Each number is 500 + 25 x the weight over its row's rms, rounded and kept within 0 to 999. Layers, rows and columns count from 0. Numbers have three digits each. The size before them is the row's rms in percent of the matrix's.

# down: layer 5 MLP down (transposed), 3840x640, rms 0.106, rows 2770-2807, columns 0-79
# up: layer 5 MLP up, 3840x640, rms 0.0535, rows 2771-2808, columns 0-79
down2770 099:498488484455505494491425524458492488496524536479486508502490521487496508508440521488498506505514519482523527472484462532522458494510519486490502510532476509492501504496543499539519447473536491549498497444512517522492512532488545505513510493
up2771 098:511515469442497484475522527507477497505462505519462519536486492490490500509551524484514508466502450500522509534521532464510526552514489474508494488497534537506537516547504479536492477531484504510447484476459537504495529475484497496523534493
down2771 100:512523527455491544480516498529481505503545550496527505543499496452474497520524495476495451485501519524484480513521484501516505503463532542488526504513507475449521431476484503515484493502484532474537452450495503525470457492496474507517482482
up2772 105:430507460499500538496464508489471513486457447545502533486495525542503509548519458465491539469545502480522495500506467470513526467496506501519539465467513532505565482509556544506543503494538537511486521482525509481489500494442485521521544513
down2772 108:510536497462515526554509483536491497498524460491482514478517542506504505503522547540505512467504529514535517453491456508535485537462488472507515513469475522497479501491520431453512500484528519513457495464507441516490493478473470509514528475
up2773 099:530527480494529531497497522538475529498453511492476530515496508511497483509520509509537497510503484437517483472491504553524518503477525461535498483577493500490496519522536500511503487503524520482539496485548527522499521477491524490486518490
down2773 101:476509486457502491555517534496535471535506511513516498493445463492477480493512465535497527471515498413504454504508506465504476484515568467498480499520520525524474483506493530496501478492552493500521467508494504526531494499539512505495456477
up2774 094:516472493493487479501499462535523503510537471522527541480480488494502525533468502470522512473497519500522522560520514464524489479519519516497509502461564501498485501460488502505502461503505455509496534508501507444516493515493541497481495494
down2774 100:545523473515477503458483486466513516463516514526482440537522533550494490478512462529518468495527550516506451540516491519486528464496431527517551469520518496524548503459492521505497497487511503518504492466519487479522517497527500476463520454
up2775 103:524516520468515538517526532505468466511457448527465488536475516515455488529492543506475494460504493463484471511500508498494534544500532531507493467485530490528519510494485468513474473508465471486522538486494509485488458490492464498514480529
down2775 101:496470496512534477452483474535525496528502497541502510482565510530475534484515510521519508520528505490457508510475509504496523499487461521488522504491483480508524537507491502488528480466475479507445512525491493452464495537489515473501521492
up2776 119:460515484540516551476528528503512516473450526466498504459472502508513545536467508512472496518500461521512507489536549484492514491501539514482486475516536522512510525528483498462510483447497469495525538517495545476493524524515481464479518518
down2776 115:472512471491506538511435502497500480500500483500484500528470511501488515479456508503459491475460462508497500534534500515469498504477469452461513511474550515492505510478476498495501466515540485489513537520548480479497464504520516507511493456
up2777 102:513510438506504507518486495488491553481533478505485484506439537519436495478534537503500466460456496475483544456458529515511468499504482558496485525501511481516494472500464504485508478494519502495502487499501507551500520489433519515521504503
down2777 100:491498496502539516510540473523484519474514467490520497469483522483545423474469541477495476538490478447500514497511495501495455491487481528460478515552439469504516495518485496479517478537475516480486497506519495516499513515505527487476474507
up2778 101:484510494501475488468461514487499473453531511506481510520556477508516469489471472460513507514502519485540493474500485503469497484495530510498459478489462558495519522522489478517506504481486429580485487480505496464485494491521507503492471477
down2778 097:531506507452512483506492500497488542464431490517512499512495499489486489515595517481474536497531499533478480511435528520490528532480491520460524488530514520493490495484478516531510520491479509531509464476492499553478499509450528479444478507
up2779 105:527496513511457508523492520497467488511471502494522491482463478521556476510518493484532491563543524462530514531456531519502525515504540478513547488521529467521495485543521520503517466557498476462527535506520494525504441525483477454468536517
down2779 104:534478508511477504523484507435511477468527489524517482493487485479514542536488484545469497521532546504507490508536488509494495505534498525517471476496534505542521553471504540482496503529511484487510519439526497482530447490562485508489510494
up2780 100:509456493502495532532523545510478463518514508530479495535496511493509499485521512510516494513511496465483477447497502468494525502508495476470519447541513493505515502471489486500463478464473477509468463541500470521493482531502506476501470494
down2780 100:466525519512430517473536540521494505497544524504537513517518496476481531483481488481456452505506509562477537448509461532487552492496510561455454540491531517511506515493510511529511505495524510482484491515497556516469510498529494460480491504
up2781 102:495516489485496485543522460497476505518482539475527499505491533455489524525489492506509518506489477457482551528488480466483525509510504445496441497542474488472497510514471481566512469544520529467510461476513522482504486514478497491478480503
down2781 105:518488505550518517480474470487498527542485513483491501508482490481458484472496516461471519462509494511501489516473512519490517482513521529487522517554513516528479503497542489477475528481461510505499499537502517505503536493529468509509506501
up2782 095:483468518549492488508504506484509489494513485460507489500492504508478507471461449489510517468475472480497470516477490512487525508491499480508501497490515470521479514468542494492495538498470464549500517539493492466494507465508475486479516511
down2782 101:480523516479491483472483499538492472455494523500518500536481525507496524495500487505491490501521525477512499476499451511478550503537464487462489517513537510491490513487549462483491523448505517483513499482527497509548529485493547510468504492
up2783 103:508491521472504497535507509513544508486494513516507463483490488459518481500495512515482500514504508494494555488501495506499487510483511478503510522478547529462497478527534527536524499490498525477523481445458490534463481489479503519485506500
down2783 102:491508559510517453498483544535508497520484513493470536490467482518508511491515489531491493512479506500442527486497484479481481504518522443438513502539536493492519463529515511467526547553510528450495459488513477483489501466491471511544489539
up2784 103:466538505501503491500498517528527481486511530540520534441498515506472511516502480536491475483488535528468503498498495530492488503529506501473452522519496518521490502532514483492517485537550513505493503485475461515460488500494464432544484524
down2784 103:558519504516518516473497535516465543494483532547476476516511502472499534540464477533510533521489532475518501475501540497530438445497506509463524484515441493463499480543472525457485518518520513481516496504504548459496497525507511502466508521
up2785 094:496452485509499509537505510527510558512502515493455527524505503477480477542482510540459475539474510537487461516476462495549507526538518542505475511514489468459450457514516441488510478486547496491552535514448505492513493483534512557491496527
down2785 098:480528508496511513514430451477478465450513513533530534501499503446474474480523504537482518557507525499523514519491496511499505551501484508521479513534537517518492538497518466487537480520482539524446439467514460514547517559523524515510499507
up2786 093:485528476510469533481523503509526475473489456498479491446469478493531502480448533511515485516534528530521499502474545504486506488568487483539501525482544507502522474547488516477513531504496522495483544530500496489515503482513527486524456490
down2786 096:479477507512484525520520467516481491531552535491537537511475518493515530478504475521470529512493502478484479461478441476494490528459494524525491542537484523495511489551528477482506475490536551502529477491496499514507516528494546477516483517
up2787 105:478471527513551492478482455513504473522488470483528478475453473519533477510516526517507487532487492534519504535531528499511510491544514520538502454472498485507470522496529499478524511490527501502473495499500486556477487528509494545522507469
down2787 101:486507475504489504497503509472504489479486525529508519514507553482479503510499480482518516493523520524479507487518520492495518533517502526529511517472517508473559504511489475498530457489481502504532486489521517488514477438478529461508529527
up2788 102:530453502494504475468487473522488500544519493539482503532482518499519504548478565539551508552542512476497534484465519517455463525525531498505469517481507523528458542482513548467491479495489473506502489513478539484502472450517507483515462492
down2788 099:480534529503515496460511495510519513465527502469528512517490493545544539490483527499515490508476514512535489499489471490495539501514463485501493505461521533502492550479544523497486479539504522505440504530506452485521522468504518517491505510
up2789 091:465534499497556514473496538529482523508476496513494516511485451506496467515533510519494500504525467495535457469469518496508490539511479529487517493507502536494486450516482492513504528548489483483480468469544477508522497445505538521504496513
down2789 093:482479496477486484525509469500494479515496507479480460502442509497517501504541440476513504508464507549500560535517519480475456495489489531459483515503491475479477487498548477494501475492444527486481509486491524457486524484490513489463542496
up2790 102:494520471494507489473480544476534493501483469499509485506481488491498490512471486485487494443514501497509486487494497516478460490472522478499499519519531513468502466488519527491518523542485485502459540508508515543478521464519480495533538470
down2790 095:518528459510475521512538477496481529520493477480492528482492522463524451463453477513493545497488490507483514505550483502499538464495494494528490467490496454503490506500525489483483476480515539478548509506478491526543536537559475510480457453
up2791 086:474478519492532520513481489491552501479472512496460489508500481539476490472502469520457503525510478525503503493497514491469553500477532547482544510519472520491500537513501482523479515518568502473516497490513465484472512475518427513527527523
down2791 089:486508489461475507452483488541512468474516518490500494512505511487483485471494487474484498507550516532464491544483504505521470493502524486521510517498530528485491465472515501498506476491442500437526510486510562475609501457511480474490555466
up2792 096:490492468516464519481501523515513500466471468539465490539546501496501525485499505491501502541542499456493455486497463507512466485524508498476487551483505515498483497536494508511480474508487506466496535445515540506491484473481489469456524525
down2792 098:511515514478531494486501477465519475479411526490507501493489474477508550486488478483490505509517564481543508505500490510527504491503448532538519522500504519491516489445473518531529504435467510493483552512461503517480495541474536463511498488
up2793 101:513505520523453531534500504498505494530515485550527448478464545510481485488558470486508509471502522500488505514498504489514500521479500509503534476459498487521476488517496479477533530536502519494496522504523536468521476472482478488519510436
down2793 102:512478514492485530510520519525525512482489507489490520449506528501469463523514500463523468488488494476501477451501533524486500504459505468502462536552533483507526519497504516497504487491516495474507478489518505509508485456437479481532503483
up2794 109:518528518501477499496487489512446521470495501508496468497529517498476464530518507542518519462495537495501481484492538487542520513482518549494474501498496511497527471522529467512487536506486501480487520497479492486503504485517482454539530502
down2794 107:503531479478523517486518463502486540563523477497529482503488488517441474494510513496499534507531478452466481528514532469494530471481502494562452497491541493515502506487445477526479501509475498500483515480507502507518526509524488506557518509
up2795 100:514500482482546483479504529504519471474499514559496525462506482490513518493506458475490491483482537511510489454489502522498509475473497525508511502495481552478475501455490515508525528531466510532491517536521548499471520494485446578481497511
down2795 099:504514494488507477537498479521475508488477515525452447530526471460528503499516534497506472487520488478481471480510437550504476501531519515500451500536535503502458506538481497488483540547493540471470525541540514501515497521525527475513521525
up2796 101:548471495509460556539517554512486506522485493522484540506527515526537460512545538471477511474503466457479512454502539530524520503487528543532531502511463503528508517529474476510523478529428511483485481495529507527472503524492495511502449477
down2796 094:537473529479491517527479452503473475517559532501521506497495466522502498496523523467512508521466548522512495478470505481446528502508534497545495489484519475507528501467513541560530524499536469492491526529506490481530531542453473475505511491
up2797 109:505441523471500490487489508547502481529508516473508492503492511511470450533468497479516487517490534504493509515483530495521480518514500505440511497440492474491459512496496505490525518499472508486570491504494526505509492445498485497481469479
down2797 110:473524523504512530506509508448521525523508526524484494515512469488455479505487482514480473514494518470517467497528504466464531514537454492501511523470474504496480495467548554480503518479452475482510499511480490462532504510516478514477482496
up2798 091:540537494485477471527507507480453462503511509503532434507519504523487508548477526460518503502521505489470489477518553479470518552545488492498501485487521505514534542482549511500479485547486497528561463473514491507499538485564527478533483486
down2798 094:483542512498499505484509485482502538514463475445527484445488520528551560436448505482499529514507507545504492494518465509505490490472506474509456466498498467483478466470499487501468540490500508534506492500525511515504519503495501517493461494
up2799 105:483470551476537455495472508480515508474533481498452525500503477500503473483547500511478463517510489473517509504508486507491522494499514535475511496494537527517479525518480497500520505501487483507522530477477487530538502470506513527488460511
down2799 103:497513505493513438495547474514491465533523548509480493496452497489541517459505508515560489495465521464492513461509496481474476504528511510491536504527488500544492523553522539507510503513533484489478499485469481521534493466537502525509494454
up2800 106:499424460510490538527471476517473486526447488503504486456515480535431518473549507486503536504540510478469515494537457528524489534552542498528479554492532476531467520528523519558498508501518502496505504482462494490512528497482498516499493475
down2800 107:466492495519522491512476525469448525516491474501493478497495466513490494528495543485485490530504503501556574469539533498525546489500505477477481520508450525499519518507495561495495510520444523517466559504492500505454507506490509525446511489
up2801 103:506494522477518557499503504527532494535525529467547498487502501569487472495516506521510507479479528493482480529483456515460469487520499520495489471445473485496509543497462531530520469527513492487566507535506473505519497488458533528469529485
down2801 099:519515512487512497481502488499512492545483526466474518520502544517514588507468500530514494524487493526512496434429461502507484524486518444524490484491541512508532517508526521519499484530492501518499450499517502480533524453496492537467483516
up2802 123:538490479484486510472479525510447517511464510493502549490484516478479552495504527528468472486492466513541495516474485473444519506497493478488494496473501511477473495547491478500511497512529525492491475503474525486500545519482494521505477499
down2802 130:537492501507528510468534503495499509516529524519502501534471487562502498452539531501513535446512540517478475518494511468462533525542512528491462542506546508457508544522466487520512520537514502518479480508457478550509534460519519535510545502
up2803 096:513539458471477524498516490516509510550471471480544519482498509458474487519487488530477523539505510474508491495512488479514566509512556528497526475479461524505516521514493550530466490513517491506544490503531483509517524533499522521517449474
down2803 098:476473506450475510497515480509486485527528483513481512534508510485515526508487521479510515526509532504491505464523509475459557474479519489535480509529514497520518494500504463507513493515522541480515469531477470460463486502536495500475527531
up2804 090:463475493513522492516495415484513476484475491480458483477451532540483471489540459448469492501466461506524515475464526532487519504470507507478541542475506540499478493510538475506494484484534485471481492504528487512476531480506487518513451506
down2804 090:487535503556504477501487490423481513541484493473482516501467497492523547518512510484492500511540472574499468484487486510460518487447477485490520491464506478538526521525512512497495463527460514522501517498510512549485490510534497473522507540
up2805 103:532525514467451480451485533513499509503494492512540469501518499509526535540503452471504449557509470484509548478489522518507467482527546493476523470470466488458505486472539536499485467523497510541473512519483482487505465489511431486475507540
down2805 101:463510509475532495476482476511504478479531508531449575494520480556498491493512486501490487492512518511495479483535498427486480490485518481491495503472488522479521442479506464503540498484503480589505498471493491533471482466502562515532509480
up2806 099:505472517507502478494498477511548508449479514534535476522519485532479544512489496467507504473542489513506544462461527522460535504482494501515454526506516461480463488484509527466510511492518495483489508491492480513500509489473454523492476495
down2806 102:504492490524470503479488502472512513523468455507509529484488518527495491505494521498475527499526513493551527503497498515527528484456484506466515497476530524501484477498519542446452484458486483446465535503491483540506529487492490522483503501
up2807 099:506464521531518474494489493485464569483498525526505477533500510522558500468483527538509478484488497499504515540510510533478505455491540497471461518469459495477523507522502508512501536554522491466502528480506517493497477503487468536482500476
down2807 103:470526511492543535515471490513531484480485540517499529555481520535508559476548479492512506448520528463483493502498531439503471509522474472488545479486510527519519494516530516504507479462508481531493516494486492455477454472475487510532509522
up2808 116:459471523501458489473501450506494469533490501523467487482517488499500500500472461489490517485506525520494515509520515516497531520544510489504515499521467516519516511523472532532540447493522464515522590507496515529512516496538505484502497507